config.yaml
n_layer: 17
d_model: 128
n_head: 2
n_kv_head: 1
head_dim: 64
d_mlp: 320
vocab_size: 2048
activation: "swiglu"
norm: "rmsnorm"
norm_place: "pre"
norm_eps: 1e-05
positions: "rope"
rope_base: 10000.0
rope_fraction: 1.0
qk_norm: false
attn_scale: 0.125
bias: "none"
tie_embeddings: false
parallel_block: false
init: "normal"
init_std_qkv: 0.0317
init_std_o: 0.00543
init_std_up: 0.0317
init_std_down: 0.00343
optimizer: "soap_variant"
lr: 0.0059
lr_mult_qkv: 0.4
beta1: 0.95
beta2: 0.95
lr_head: 0.00914
grad_clip: 1.0
warmup_steps: 200
schedule: "wsd"
decay_fraction: 0.812
decay_shape: "linear"
final_lr_fraction: 0.05
batch_tokens: [32768, 65536, 98304]
seq_len: 512
doc_mask: true
train_tokens: 203100000
steps: 3287
dataset: "wikipedia_en"
Each number is 128 + 24 x the weight over its row's rms, rounded and kept within 0 to 255. Layers, rows and columns count from 0. The size above them is the row's rms in percent of the matrix's.

# layer 7 MLP up, 320x128, rms 0.134, rows 219-236, columns 0-127
size [104  96 100 105 100 101  98  97  90  98  94  93  99  96 102 102  92 105]
[[ 96 123 132 143 152  96  73 137  87  72 129  84 114 108 159 155 152 151  94 133 137 100 114 133  83 136 150 108  84 129 155 158 160 111 109 160 144 138 141 123 145 100 126 134 162 113 109 137 108  93 140 122  88 131 145 131 121 155 168  92 158 130 101 117 112 116 153 138 123 156 134 107  76 136 135 120  98 138 163 122 120 113 140 135 116 152 158 108  85 148 168 140  81 110 128 146 124 118 122  98 132 138 104 147 117 150 127 115 135 112  82 142 132 129  96 137 172 107 160 155 160  87 151 155 149 106 100 113]
 [135 124 113 167 115 136 119 130 161 107  80 152 132 137  70 123 139 156 108 108 119 135 132  93 151 122 161 140 131 136 110 118 129 131 159 136 116 134 143 158 138 124 112 145 105 137 124 135 148 111 137 158 130 150  95 139 123 106 135 160  88 139 186 135 120 150 154 100 131 126 111 120 103 139  99 140  84 156 144 111 147 142 172 126 164 131 147 139  92  96 109 138 126 148 102  92 152 132 151  97 156 122 126  90 128 139 107 185 172 142 124 157 161 142 139 113  73 193 107 104 142 102 188 106 147 136 142  92]
 [114 133  83 138 100  98 168 167 104 140  98 105 105  86 112 147 108 135 119 129 118 159 108 108 142 147  97 105 159 132 112 109 134 106 100 128 125 115 125 111 136 174 115 154  98 115 164 176 155 115 122 116 149 127 128 191 134 108 123 151 156 114 136 148 164 106 112  73 104 152  90 139  94 164 141 126 128 126 133 173 138 129 145 147 107 153 109  83 129 148 110 129 137 130 109 144 128 141 145 158 125 199 104 125 121 105 171 124 134 144 132 155  98 144  82 120 120  93 163 121  86 122 139 142 166 131 123 134]
 [ 81 116 122 164 123 144 148 127 136 114  91 126 154 146 138  97 140 125 114 145 152 164 104  80 130  81 122 136 125 104 141 154 144 103 159 121 101 126 130 111 123 133 122 168 113 148 133 125 111 110 129  78  62 144 105 147 102 122 145 107 131  82 118 167 138 128 137 126 128 162 117  99  96 126 138 133 128 112 124 149  72 112 112 139 187 173 150 188 138  71 134  98 117 144  90 137 142 121 139 139  95 143 158 149 110 104 136 107 150 138 113 101 114 131 143  86 100 109 163 134 133 140 140 134  85 120 119  97]
 [137 105 171 187 118 129  75 101 101 100 164 113 122 114 172 109 132 127  87 135 140 136  93 147  79 113 128 161 108 125 126  99 175 129 143 126 116 133 183 103 136  95 164 129 124 133 145 120 150 118 143 178 123  91 148 139 118 147 124 135 134  99 136 128 163 134 124 117 164 138 134 114 122 109 158 116 135 134  97 153 109 122 148 164 145 133 143 102 149 155 112 137 134  95 138 166 144 135 110  79 128 104 109 142  89 123  74 148 111 114 170 132 116 109 126 121 119 119 148 108 128 140  95  67 119 112 130  76]
 [130 118  79 123 120 117 149 110 114 122 130  93  88 132 136 126 121 125 138 110 117 109 127 104 122  89 142 143 140 114 156 132 123 128  92 139 150  91 106 127 168 178 130 143 147 173 113 129 157 161 126  91 132 109 162 103 140 126  94 153 170 136 165 118 132 142 139 121 141 160 154 111 109 141  65  68 162 115 133  61 139 112 161 139 101 166 153 130  96 123 124 184 153 118  93 126 116 123 121 121 109 131  77 165 141 134 117 150 112 137 149 106 114 150 155 115 161 145 129  89 120 160 151 115 139 110 146 110]
 [131 158 172 139 128 114 158 141 114 134 122 132 111  96 161 136 110 121 152 128 154 162 126 102 105 167 121  78 100 153 113 128 150 116 129 104 191 111 109 112  91 104 133 136 150 148 160 168 137 139 149 119 101 139 147 118  82 144 138 146 117 123 140 116 123  82 118 100 124 120 125 131 123 170  67 178 144 131  88 136 123 141  92 113 131 135 126 120 127  62 160 139 126 153  85 130 128  98 169 131 159 101 147 109 122  73 118 116 104 138 109 128  96  83 122 124 129 161  96  95 147  97 126 119 113 139 118 133]
 [116 149 105 156 100 119 142 127 103 130 134 136 135  95 105 121 130 114 144 137 127 116 115 117 143 139 141  99 127 161 144 128 146 173  77 124  93 123  78 147 128  90 105 133 141  81 140 116 141 123 105 127 150  90 131 132 129 131 107 119  98  97 125 138 145 127 154 134 173 112 162 125 109 123 169 135 114 136 114  86 100 135 113 202 151 116 139 129 139 102 166 126 145 162 149 103 161 142 146 151 107 139 115 134 150 122 116 109 105 101 165 153  76 114 137 162 119 129 129 162 156 160 134 149 157  42 169 146]
 [125 133 138 105 144 107 115 161 121 118  64 141 161 147  98 125 143 103  88 117 105 124 154 130 149 117 114 123 112 123 121 114  71 148 174 171 134 147  89 130 143 135 158 135 140 124 104 102 131  70 112  99 109  54  83 122 126 146 139 137 111  84 128 146 114 128 108 117 160  91  93 124 138  96 143 120 121 128 102 170 154  95 144  94 113 107  96 109 122 111 128 139 146 109 130  96 141 175 167 150 140 100 122 146  89 106 116 136  99 157 130  95  97 138 108 104 124 156 115 159 141 138 113 151 145 118 133 125]
 [121 120 100  92 135 121 131 124  99 177 139 130  85 118 117 100 112 147 132 140 145 187 163 151 164 146 121  95 132 166 171 145 132 137 144 158  91 153 102 120 119 141 129 119 115 147 122 112 112 136 160 145  94  83 105 124 155 108 148 111 121 135 114 161 125 165 127 132 155 109 113 128  84 127 112 110 146 114 131 132 153  98 104 119 129 150 122 123 103 167  97  98 152 130 121 118 130 102 105 121 174  96  88 104  67 165 121 113 165 124 172 113 154 120 159 124  89 131  88 103 149 173 148 113 100 119 152 125]
 [121 147  93 144 101 115 126 124 130 162 192 135 149 137 147 118  93 136 128 159 126 102 109 119 123 124 110 106 142 111 107 144 159 127 141 106 178 164 170 120 166 101 136  92 118 102 135 132 140 127 176  96 107 126 123 198 146 136 173 102  89 155 133 155 128 101 124 127 145 138 179 138 111 152 137 108 111 110 167 128 110 108 155 157 140  81 147 166 115  88 122 135 123 128 101 138  99 125 137 116 128 104 114 125 150 144 184 148 127 111 106 130 170 121 162 136 169 126 124 148 158 120 137 133 135 108  94 167]
 [121 148 145 148  86 160 169 143  79 136 100 136 129 124 162 145 153 117 131 105 148 134  96 142 131 123 144 146 124 141 150 129 156 112  80 167 144 120 132 141 172 116 100 104 120 163 134 139 156 142 128 111 155 143 155 109  74 116 138 134 121 128 120  92 124 113 149 121 131 125 141 145 122  87 151 148  96 139 141 128 111  65 139 138 156 124 110 162 150 126 150 157 114 141 108  83 127 116 123 131 154 115  98 149 119 153 173 108 155 104  67 136 120  94 114 132 105 139 173 146 128  93 150 108 189  71 111 121]
 [137 170 168 123 130 104 118  83 118  99 149 149 126 145 134 101 164 111 129 136 115 127 140  86 138 121 145  54 105 145 158 113 134 153 136 139 122 116 118 158 139  76 138 158 126 129 125 133 154 122 129 139 122 114 127  90 117 154  82 165 199 118 120 169 116 150 136 119 170 142 132  86 107 103 149 128 109 125 129 134 128  86 125 143  91 137 128 134 140 160 110 158 107 151 131 121 120 121 117 134  99  97 139  99  98 120 122  94 105 106 162  97 103 114 141  90  88 164 174 146 117 115 120  91 137  83 115 140]
 [148 100 165  95  92 145 128 138 123  97 139 130 132 138 110 148 109 134  72 129 142 131 152 111 147 127 141 132 143 152 147 143 110  94 106 146  63 156 123 133 120 167 114 147 116 117 139 127 136 148 129 111 123 117 124 123 141 144 124 160 104 165 139 116 145 132 148 139 120 138 122 112 141 169 149 134 105 102 203 111 105 167 152 147 143 120 116 152 142  61 136 128  99 121  95 127 108 140 114 135 142 135  75  76 117 121  95 118 123 115 166 216 131 150 136 131 124 138 159 116 102 107 148 171 145 142 114 157]
 [123 105 172 145 126 145 135  98 132 141 143 142 129 119 130 147 123 113 128 161 110 162 153 132 195 137 141 119 134 125 124 119 160 153 118 168 161 135 100 130 139 134 142  82 114 106 122 120 112 157 145  79 162 123 144  85 170 103 119 131 144  77  89 162 127  75 130 123 153 121 125 143 121  93 123 161 123 108 124 164 139 155 150 123  99 137 102 134 127 140 142 131 118  94 113  89 154 126 129  92 137 142 114 114 135 167  97 173 111 107 150 153 182 160 101  95 188 157 149 129 135 169 136 105 116 144 134 110]
 [122 137 153  87 127 125 125 130 129  92 151 141 111 153 138 113 110 146 117 107 127 170 123 118 150 111 118 145 142 110 132 109 133 176 153 109 196 122 112 102 149 119 179 129 156 138 142 174 120 116 169 129  98 109  95  95 138 155 140 127  87 117  99 115 115 131 128 118  91 159 113 103 130 150  63 129 135  91 152 147  90 132 138  89 161 130 114  97 138 110  90 114 119 154 164  93 117 132 135  95  96 111 109 119 152  83 128 121 120 139 164 109 118 111 126 154 143 176 118 149 103 180 130 167 131 144 142 139]
 [103 131 129 113 114 149 107 127 158 147 130 124 153 123 126  97 121 172 103  81 124 152  78  47 158 100 121 114 123 132 116 139 174 111 116 120 134 102 121 205 125 119 127  92 126 116 155 119 141 133 142 172 146 151 115 148 115 125 143 122 172 142 110 123  77  95 131 108 170 116 116 146 127 166 135 135 172 138  90 119 127 164 141 119 116 146 143 127 147 142 135 129 135  96 111 100 158 173 155 162  86 153 116 119 159 127 136 114  93 109 140 154 147 133 130  99 110 114 125 109 140 149 132  89 160 100 107 121]
 [ 75  97 128 166 106 105 123 121 123 155 137 109 137 141 121  88 152 110 165  94 159 162 169 143 143 129 112 190 163  89 129 155 147 150 127 118 120  64 124 132 109 116  99  90 132 137 140 110 110 118 138 162 171 153 176 132 149 103 149 122 137 142 114 100  86 127 124 167 118 149 150 101 148 147 119 129 144 104  83 150 115 107 128  96  89  99 143 169 113 115 130  98 134 126 139  89 125 106  97 122 148 130 131 138 123 124  91 143 102 134 157 144 137 148 116 144 145 130 116 150 149 138 139 165 147 140 183 147]]
# layer 7 MLP down (transposed), 320x128, rms 0.127, rows 219-236, columns 0-127
size [104 101 100  97 102 105  96 101  96  99  98 100  98  97 103 100 100  98]
[[154 132 110 118 139  73  77  80  99 123 110 138 128 131 129 149  95 123 140  94 142 130 123 159 161 119 113 137 158 162 113 110 153 122 104  98 110 120 128 116  97 130 113 109 100 147 116  90 141 151 134 107 181 114 115 111 129  96 157 143 151 130 131 129 111 153 181 131 108 157 131 113 155 200 115 122 163 117 131 112 121 140 104  94 111 176 126 134 142 101 112 110 109  84  89 105 101 123 115 107 104 134 159 114 127  79 139 168 134 132 135 123 116 122 117 125 124 128 143 122 131 199 132  78 117 113 118  87]
 [109 129  99 169 109 109 137 134  88 108  94 122  87 144 160  88 100 112  96 124 130 117 107 118 196 149 135 123 137 148 130 105 125 133 111 124 116 114  86 115 115 108 145 145 127 104  93 100 143 117 130  90 162 109 164 141 167 131  92 148 172 134  97 118 121 119 165 123 151 146  92 146 135 148 138 145 140  86 130 171 128 120 152 144 141 166 125 132 141 132 130 127 108  91 135 161 155  98 123 129 127 129 156  88 144 145 154 162 120 133  97 114 141  69 127  77 168  73 112 133 137 106 110 132 129 160 154 142]
 [163  73 106 136 145 175 125 109 102 122 123 162 174 147 110 115 113 119 119 135 134 149 157  86 146 114 144 134 104 113 164 120 104 110 120 146 170 133 146 103 143 107 161  94 129 180 182 148 117 127  97 166 131 123 138 143  93 115 108 147 133 115 136 105 130 156 122 146 133 116 102 104 167 117 157  96 113 134 135 135 122 151 125 110 157 125 113 145 144 144 164 104 119 164 108  93 141 114 127  96 125 131 110 143  93 123  76 112 135 111 141  83 177 107 134 165 171 181 150 122 167 142 135 107 123  90 136 131]
 [131 147 128 127 145  94 130 156  94 148 135  99 125 136 205 165 111  98 125 137 112 116 141 143 160  99 200 144  78 109  97 133 128 120  96 154 148 113 123 130 110 104  90 111 157 150  99 130 108  91 122 169 128 113 166 146 137 122 132 166  97 174 130 117 123 134 156 161 104 151 139 116 103 127 145 148 125 180 129  97 184 123  92 133 104 129 139  95 109 145 143 121 137 131 109 150 115 156 164 109 121 117  90 128 173 136 137 146 139 111  98 137 149 122 149 141 146  93 153 114  98 148 127 112 106 118 119 144]
 [ 90 121 116 126 122 118 129 119 170 141  94 163 152 166 158 146 153 128 110 116 111 110 145 169 129  89 134 136  72  87 102  79 154 119 139 142 153 122 126 116 129  79 130 123 161 107 143 131 153 121 134 171 137 112 110  96 131 180  94 148 137  91 139 106 127 109  97 123  99  89 137  99 133 104 106 134 111 179  77 159 125  91 156 130 138 181 161 145 137 117  90 116 146 115 100 115 107 148 145 133 123 141 118 108 116 119 136 156  99 131 115 141 142 122 135 122 154 131 167 114 159 128  98 100 161  87 144 147]
 [131 106 127 106  81 156 124  93 135 139 131 151 171 132 158 122 130 152 139 146 148 123 156 120  76 147 124 119 131 123 162 115 150  79 116 110  93 167 114 136 128 126 138 129 137 162  92 153 157 183 150 105 144 127 144 100  87 136 136  76 137 103 147 174 131 116 139  57 147 136 172 131 145 169 130 132 129 170 117 151 112 159 148 142 149 133 145 100 140 129 143 166 129 163 139 129 130 109 126 147 122 130  88 127 114 121 157  86 131 137 157 177 142 155  85 171 121  98 124 108 129 114 129 105 125 148 108 117]
 [105 141 118  80 115 115 125 127 157 119 122 124 118 139 173 139 100 133 182 140 130 164 143 118 102  98 151  70  93 155 134 119 139 156 148 118 175 130 154  98 107 117 103 106 124 108 111  99  82 113 108  99  81 134 107 130 157 176 117 147 119 113 148 142 152  95 110 141 159 118 178 111 116 143  81 156 116 142 116 136  91 166 122 128 147 109 139 122 109 127 133 144 163 123 126 149  95 162 131 181 134  72 104 167 153 112 132 120 151 113 130 140 122 120 162 152 114 137 165 113  96 115 101 122 149 141 118 110]
 [107 102  79 114 100  59 123 120 110  93 129 121 147 140 175 124 140 184 140 146 118 127 137 148 100 171 146  92 157 160 136 125 112 149 147 157 105 137 121 130 121  93 172 178 163 130 109  89 131 136 127 117 108 104 149  94 136 116  92 153 122 128 118 111 153 125 128 114 145  99 119 147  83 146  93 142 109  95 138 137 161 131 146  90 104 129 145 165 118 118 135 105 136 136 145 165 109 163 150 159 123 132 108 161 120 109 137 139  99 101 152 110 157  92 185 151 127 150 125  97  95 144 115 115 133 142 142 116]
 [138  81 177 162 139 122 123 128 164 135 163  93 161 167 126 167  88 109 165 119 162 121 130 125 121 142 105 101 162 127 157 146  96 126 104 148 138 119 164 144 169  88 131 127 124 164 125 131 129 154 138 138 159 137 127 152 173 141 159 145 165 103 129 176 126 161 108 133 150 111 141 172 156 108 123 148  93 132 119 143 119 113 140 168 161 107 123 129 146 113 125 122 137 182 135 114 122 123 114 108 124 119 116 130 136 151  99  67 126 193 148 165 107 136 114 112 104 132 124  90 125 104  90 137 125 121 135 118]
 [184 150 141 142 120  94 171 121  98  98 123 126 116 104 144 126 113 175 122 118 136  93 142 104 126 129 159 146 158 151 159 127 134 103  82 111 143 149 141 160 121 136 148 165 126 101  98 134 119 143 146 139 133 146 112 129 165 131 128 145 130 155 109  98 128 171 178 114 167 101 127 138 118 111 131 175 160 103 114 151  94 115  99  94 121 126  72 142 108 129 102 107  88 135 106 106 127 126 123  65 143 115 151 140 139 130 117 126 128  87 127 110 174  83 136 160 175 169 127  95 125 105 135 126  98 122 141 138]
 [ 86 117 133 163 137 146 128 107 133 117 158 134 125 124 162 107 153 145 124 144 167 131 187 125 127 111 144 141 143  78  59 137  98 128 124 126 126 150 153 188  97  91 121 146  95 131 102 153 113 134 129 126 107  68  73 146 139 163 120 141 124 138 148 119 133  75 112 122 146 153 147 152 149 120 108 130  86 127 169 152 109 146 168 136 117 123 140 158  59 109 141 101 148 110 127 126 141 132 138 150 124 122 124 112 123 152 169 140 103 142 129 156 100 131 111 128 134 116 118 136 150 102 111 109 156  85 105 134]
 [146  84 133 134 122  92 115 137 112 104 108 146  69 128 145 123  73 146 116 116 179 153 127 112 113 114 143 129 124 134 182 151 127 114 105 164 143 115 127 169 144 118 110  89  93 129 137 144 112 124 146 123 189 128 165 130  92 154 156 120 132 114 134 144  90 102 135 101 124 117  96 146 106 105 143 138  68 136  79 163  94 120 111 122 142 155 145 152 151 116 117 154 138 111 143 133 159 150 121 146 125 165  88  97 141  87 160 137 133 104 109  94 111 118 145 161  97 109 111 153 115 134 168 145 157 129 132 120]
 [149 101 100 107 140  77 131  97 123  84 118 128  82 124 109 163 113 104 120 101 131 158 119 136 134 114 175 140 121 103 129 124 120 129  97  77 166 128 137 116 125 144 138 133 132 144 100 151 115 151 147 113 162 108 125 143 144 155 119 142  87 126 157 132 139 125 114 148 110 110 147 145 127 137 163  94 171 128 144 124 106 106 105 183 109  96  96  85 103  81 158 156  84  58 149 150 145 134 126 143 124 148 126 162 150 116 117 107 116 157 155 126 102 153 161  98 117 136  87 159 112 101 148 121 135 127 131 165]
 [127 167 110 156 100 145 117 121 113 133 106 132 116 121 144  92 135 106 112 152 157 109 110 152 111 122 120 155 149 132 160 131 120 157 122 138 159 125 130  79 143 121 119 127 153 182 107 113 160 119 138 151 117 146 171 151 101 137 113  77 163  95 101 118  95 150 103 121 119 108 160 150  97 116 152 170  82 121  95  67 147 143 110 129 134 155 142 107 101 152  77 108 153 115 113 100 132 101 135  94 137 117 176 150  95 165 139 110 119 101 111 109 127 130 119 160  90  83  99 162 138 114 146 125 115 125 102 135]
 [125 123 124 161 135 131 131 127 143 118 145 115 129 144 117  98 140 127 125 120 134 163 103 152 154 153 106  99 143  97 156 109 140  83 182 153  97 183  94 112 111 128 160  84 111 158 134 143 127 158 138 100 136 130 119 150 171 109 134 104 161 100 138 153 159 130 129  76 152 125 146  75 153  77 162 140 109 165 121  91 109 100 105 136 116 140 165 112 131 147  98 115 157  92 144 112 130  90 113 109 119 131 125  81 132 140 118 133 150  76 165 135 128 115 117 143 136 152 161 173 110 156 134 132 137 113 105 158]
 [121 164 149 133 157 135 137 116 120 119 105  92 110  91 139 100 165 119 121 103 149 117  78 132  88 106 142 130 121 134  94 104 104 164  95 142 108 156 139 130 118 100 132 115 133 120 131 131 162 120 113 150 129 100 145 159 136 132 133 116 109 133  98 112 167 130 130  93 143 121 141 133 124 109 114 155 149 162 118 142 149 148 116 139  73 127 113 137 106 169 137 117 126 136 140 162 151 126 100  89 109 169  90 169 173 124 130 157 143 125 168 121  95 114  90 120 131 119  86 148 172 128  87 109 101 118 132 218]
 [103 116 114 184 164 127 153 127 165 115 172 114 135 141 132 172 152 165 126  93 106 132 137 144 107 146 120 105 126 129 111  99 128 133 132  93 141 105 117 160 123 175 138 110 118 138 141  93 138 141 124 146 134 116 119 192 106 145 170 128 106 119 158 121  94 115  97 154 100 150 107 125 120  81 175 107 150 163 150 102 108 108 129 121 156 126 118 154 142 117 101 147 134 128 130 146 117 145 120 151 130 172 108 140 158 105 148 127 163 102  89 149 134 104 139  83 141 154 145 201 108  92 131  92 111 109 120 124]
 [122 126  91 131 131 156  92 133 131 139  70 107  92  85 116 108  95 116 171 124 124 178 150 124 119 134 152 140 142 130 104 143 124 113  84 120 149 123 109 160 148 142 148 141 151 164 126 126 112 122 121 143 142 142  89 103 177 120  63 105 160 126 132 151 139  90 142  87 129 148 183 132 144 132 143 141 139  98 111 113 150 139 108 141  98 106 106 137 121 139 127 143 147  88 117 101 148 128 141 123 160 154 184 125 118 106 119 125 139 111 157  75 148 121 123 149 133 143 116 184 140 120 102 180 103 113 161 123]]
# layer 7 MLP gate, 320x128, rms 0.142, rows 220-237, columns 0-127
size [101 104 106  94 107  93  95  99  94  96  95 106  99 100 106  98 100 104]
[[ 95 176 137 109  83 158 135 117 140 117 126 183 103 152 129 114 136 113  99 101 130 162 116 167 104 124 145 121 164 133 130  54 140 120  86 117  84 128 170 130 196 130 157 133 109  93  69 119 125 147 150 123 149 158 135 159 131 124 123 128  97 136 157  91 143 154 145 147 134 154 151  76 142 112 156 110 154 101 138 140 106 110 117 138 112 116 122 124 117 133 121 142 124 148 144 168 127 168 100 128 161 130 136 157 176 115 141 142 139 123 115 107 135  99  97 125 138 137 154 111 115 131 107 138  92 108 103 121]
 [112 136 130 103 114 122 135  82 131  89 117 123 135 143 142 138  95 165 135 160 173  97 116 140 107 146 158 126 136 123 173 122 186 142 136 129 136  67 147  68 100 131 109 145 127 134 194 105  71 108 110 132 121 149 108 157 153 103 120 107 136 139 116 141 135 115 142 138  68 140 163 151 165 146 144 135 127 112 126 114 110 165 135 152  94 108 104 124 130 126 137 122 110 137 125 136 146 105 134  93 129 130 107 135 109 154 101 176 117 103  91 109 154 160 128 143  87 115 119 156  90 136 135 124 103 140 172 120]
 [131 138 141 137 133  90 170 154 128 119 105 121 131 175 129 139 162 115 148 163 120 148 118 119 102 120 118 138 110  83 121 101 169 130 139 132 158 124 100 141 121  97 136 160 161 161 163  92 132 121 139 118 155  82 121 123 158 140 141 165 145 136 141 168 129 118 101 115  82 142  78 113 116  98 143 144 174  94  73 134 118 129 117 108 100 100 163 146 158 113 153 114 165 129 101 152 129  92 153 159 118  83 111 131 113 135 117 110 138 130 134 124 109 182 167 107 131  89 110 181 119 131 113 122 121 126  88 121]
 [107 138 142 105 170 112 139 139 149 150  72 114 116 161 123 133 150 120 140 122  86  63 160 112 137 148 127 107 150  76 143 151  91 125 116 145 119 125 125 127 161 131 141 154 111 122 100 140 176 140 129 121 132 148 105  82 158  98 136 116 133 116 106 140 142 161 124 153 125 119 152  93 113 169  79 156 162 106 109  87 103 108 110 105 109 144 106 114 127 166  73 110 142 122 112 125 101 107 165 132 124 147 139  79 134 144 136 156 136 101 116 116 153 135 152 123 140 110 100 150 169 125 176 116 118 143 136 173]
 [120 123 101 133 125 126 114 142 151 115 135 157  94 124 163 184  84 142  98 129 149 127 118 106 119 149 127 101 141  66 131 143 136  72 130 118 110 143 134 129 166 129  86 134 146 123 153  95 130 124 110 133 116 140 137 133 123 117 105 123 104 104 137 149 144 125 119 192 154 156 135 103 143 104 146 138  92  98  87 119 129 147 106 136 151  92 112 144 133 168 151 122 161 115 175 141 114 135 139 119 104 188  72 112 140 127 131 144 145  94 126 136 150 112 141 124 148  86 120  96 190 138 116 167 158 149  87 137]
 [ 90 100  99 126 108 129 124 127 161 119 144 106 117 158 162 111 113 123 138 116 117 127  98 144 113 163 136 172 126  84 120  89 153  81 147 141 108 165 131 123 153 138 140 116 119 142 163 138 129 168 143 135 130 131 173 132 102  98  75 126 140 160 163 118 120  79 187  98 109 122 125 156  83 131  91 123 147 100 121  95 119 145 178 120 121 141 127 114  97 151 163 114  99 152 101 161 109 112 141 163 105 162 143 111 115 115 114 129 106 154 125 128 151 122 147 139 152 150 126 122 178 109 109 107 116 124 138  69]
 [106 109 151 116 106 129 113  98 139 144 131 125 100 160 152 112 135 135 178  74  73 125 189  74 142 106 119 127 122 130 105 130 101 156 145 125 151 150 152 104 114 139 130  90 155  99 105 151  99 151  98 188 133 109 147 148  92 147 142 105 151 119 119 121 119 138 135 154 168 112 139  95 102 170 157 143 107 142 109 129  89 109 112 150 182 121 120 135 155 155 100 142 126 119 148 113 146 114 111 145 150 167 134 126 116 184 129 126 159 149 102 127 144 157 159 109  98 129 115 143 168 120 133 126 123 137 163 128]
 [131  85 113 100 107 108 108 148 147 138 184 123 164 104  88 152 119 131 120 126 114 145 148 135 142 190  78 101 142 134 171 124 115 125 133 158 177 109 164 156 155 142 142 116 119 119 116 129 122 142 150 154 107  96 117 111 143 163 135 165  95 112 106 107 117 129 131 132 141 101 115 138 129 100 139  84 128 165 147 142 125 154 149 150 136  68 158 162 145  82 158  86 121 169 119 153 112 110 159 112 155 130 126 113 154 124  76 127 161 124  99 160 111 145 121 147 110 125 156 118 139  99 131 137 118 119 148  99]
 [130 146 123 132 115 124 175 117 116 143 129  79  93  88 131  75 161 115 116 134 144 153 140  79 145  78 109 139 159  91 133 106 126 154 115 144 127 132 101 152 126 136 166 132 112 110 112 145 122 134 102 134 149 139 125 164 154 145 121 154 153 173 101  82 130 148 129 117 118 113 119 155 104 145 108  92 135 118 101 142 143 149 109 135 112 105 127 114 148 178 120  82  86  85 158 142 118  83  99 102 123 154 157  69 140 149 138 118 176 106 146 119 144 148 147 153 122 129 123 145 115 115 146 166 137 142  88 103]
 [123 119 104 133 160 168 112  88 138 109  73 123  77 114 158 109 117 135 160  98 121 146  75 117 148 113 151 134 119 109 152 152 109  72 163 172 134 128 111  93 132 141 148 129 125 123 129  72 138 115  77 146 136 115 140 138 121 188 102 157 142 140 127 187 147 109 144 113 111  84 111 133 131 138  96 143 142 111  98 123 125 116 122 111 141 114  83 118 156 140 121 132 160 134 129 169 152 156 132 117 133 105 119 108 114 160 115  95 150  99 147 111  98  94 105 130 164 162 149  93 129 154 130 132 139 116 139 119]
 [113 140 116  75 119 136 132 131 118 138 145 132 153 138 105  89 162 112 172 143 123 102 128 104  92 125 107 129 143 142 126 144 127 157 128  83 115 135 157 113 101  68  94 213 135  87 110 141 153 134  85 126 139 105 108 127 139  86  67 102 116 128 114 153 134 140 143 141 114 111 118 130  86 142 129 142 123 107 115 118 154 114 159 165 131  61 119  99 103 143 129 119 136 103 124 106 125 114 122 173 112  93 143 127 109 139 157 134 128 110 163 156 136 133  95 117 132 131 129 122 140 102  83 167  93 141 123 143]
 [136 107 134 161 102 127 115  87 138 123 114 132 132 136 127 171 102 136 111 122 173 126 136 137 129 134  94 141 171 127 104 138 129 101 135 148 148 116 138 157 132 160 152 130 142 158 155 147  81 165 115  90  88 127 181 141 127 154 106 113 152 148 128 141 138 139 145 155 125  54 117 124 146 122  95 108 137 132 170 151 141 138 170 125 143 110 125 116 164 100 175 101 151 114 146 113 112 153 142 106  96 127 103 139 122 115 142  83 143 148 116 158 120 136 114 156  90 137  90 107 210 100 131 143 153 130 150 105]
 [136 132  92 133 146 110 113 107 156 160 131 174 110 165 114 140 102  94 111 109 126 147 157 131 126 156 131 118 105 118 104 122 141 118 113 133 104 152  95 164 123 118 110 123 129 113 142 127  74 141 123 129 105  79 134 123 138 159 135 162 122 142 126 147 132 123 148 132 124 133 126 135 156 126 156  65 155 128 148 177 130 138 150 106 143 115  94 145 131  79 146 112  90 160 118 192 160 196 134 182 108 110 105  96 149  87 129 124  95 113 171 162 142 138 130 113 170 123 109  94 111 122 135 109 136 160 123 139]
 [133 124  77 115 149 148 148  78 144  95 168 140 135 158 155  69 155 121 127 165 101 126 111  91  87 112 120 122 104 100 147  87 153 128 128  88 111 116  97 147 123  69 107 148 115 156 105 127 145 159 102 138  96 141 159 114 116 121 135 112  96 143 135 135 151 134 119  96 136  60 125 107 160  98 132 136 171 113 104 130 113 120 131 132 128 150 124 107 111 123  86 135 151 115 157  93  98 124  91 156 109 146 145 172 127 126 137 108 121 151 134 119  69 107 167 120 137 115 120 145 127 131 121 123  95 130 135 158]
 [134 129 109 118 133 135 134 178 154  80 137 107 130  93 135 113 134 115 159 149 121 133 106 198 112 108  99 120 118 142 142 139 126  87 136 104 101  95 104 138 143 103 102 121  93 117 143 121 147 149 141  80 102 132 111 118 126 145 139 137 157 150 166 125 107 108 149 129 106 106 132 154 148 116 137  87 109 166 103 132 145 142 119 157 148 130 108 134 147 139 172 159  96  93 101 138 150 127 115 137 134 130 152 104 120 166 141 113 183  97 151  83 107 117 102 130 111  58 162  98 128 121 127  84 107 129 117  72]
 [138 135 137 123 150 137 107 115 140 134 121 139 130 118 158 114 166 111 155 136 171 115 102  99 143  92 105 110 140 149 145 160 135 131  96 103 102 155 119 121  88 102 147 130 127 130 121 167 136 112  95 129 109 125 103  82 134 178 112 120 136 134 109 106 162 149 100 170  96 121 129  85 152 148  97  78 138 149 115 111 114 153 120 142  92 148 140  98  98 142 154  88 127 118 140 147 153 159  96 115 120 121 183 154 121 155 123 138  78 168 115  89 119 115 124 169  94 107 163 120 141 106 157 149  78 113 114 166]
 [130 129 119 117 113 131 161 148 121 138 111  84 176 134 119  82 135 110 128 130 117 194 141  97 121 125 149 146 104  62 126 129 115 148 134 125 144 122 101 161 115 103 119 128 124 137  87 158 116 129  97 110 154 104 132  99 135 145  99 139 116 133 138 165 102  81 155 141 148 102 148 124 126 127 164 115 118 118 102 124 122 150 141 138 103  67  96 134 127  95  97 124 113  99 179  67  75 109 100 120 153 144 184 117 107 122 116 137 133 129 117 129 104 112 131 160 106 135 123 161 146 158  85 149 100 113 145 112]
 [114 136 121  92 112  93 140 126  72 140 158  83 104 169 109 136 142  94  89 139 110 130  79 132 114 133 172 116 115 171 150 148 158 129 112 153 156 159 121  99 160 137 126 119 107 163 116 121 106 122 154 131 120 159 124 124 186 161 126 133 140 140 176  86 102 112 129 157 117 127 129  69 134 186 135 148  90 119 148 159 134 146 119 136 103  92 130 126 136 112  87 160 125 134 104  87 126  97 164 129 108 118 127 124 154 125 106 110 126 108 130 121 116 113 139 143 157 162 138 183 157 113 149 133 135 136 119 140]]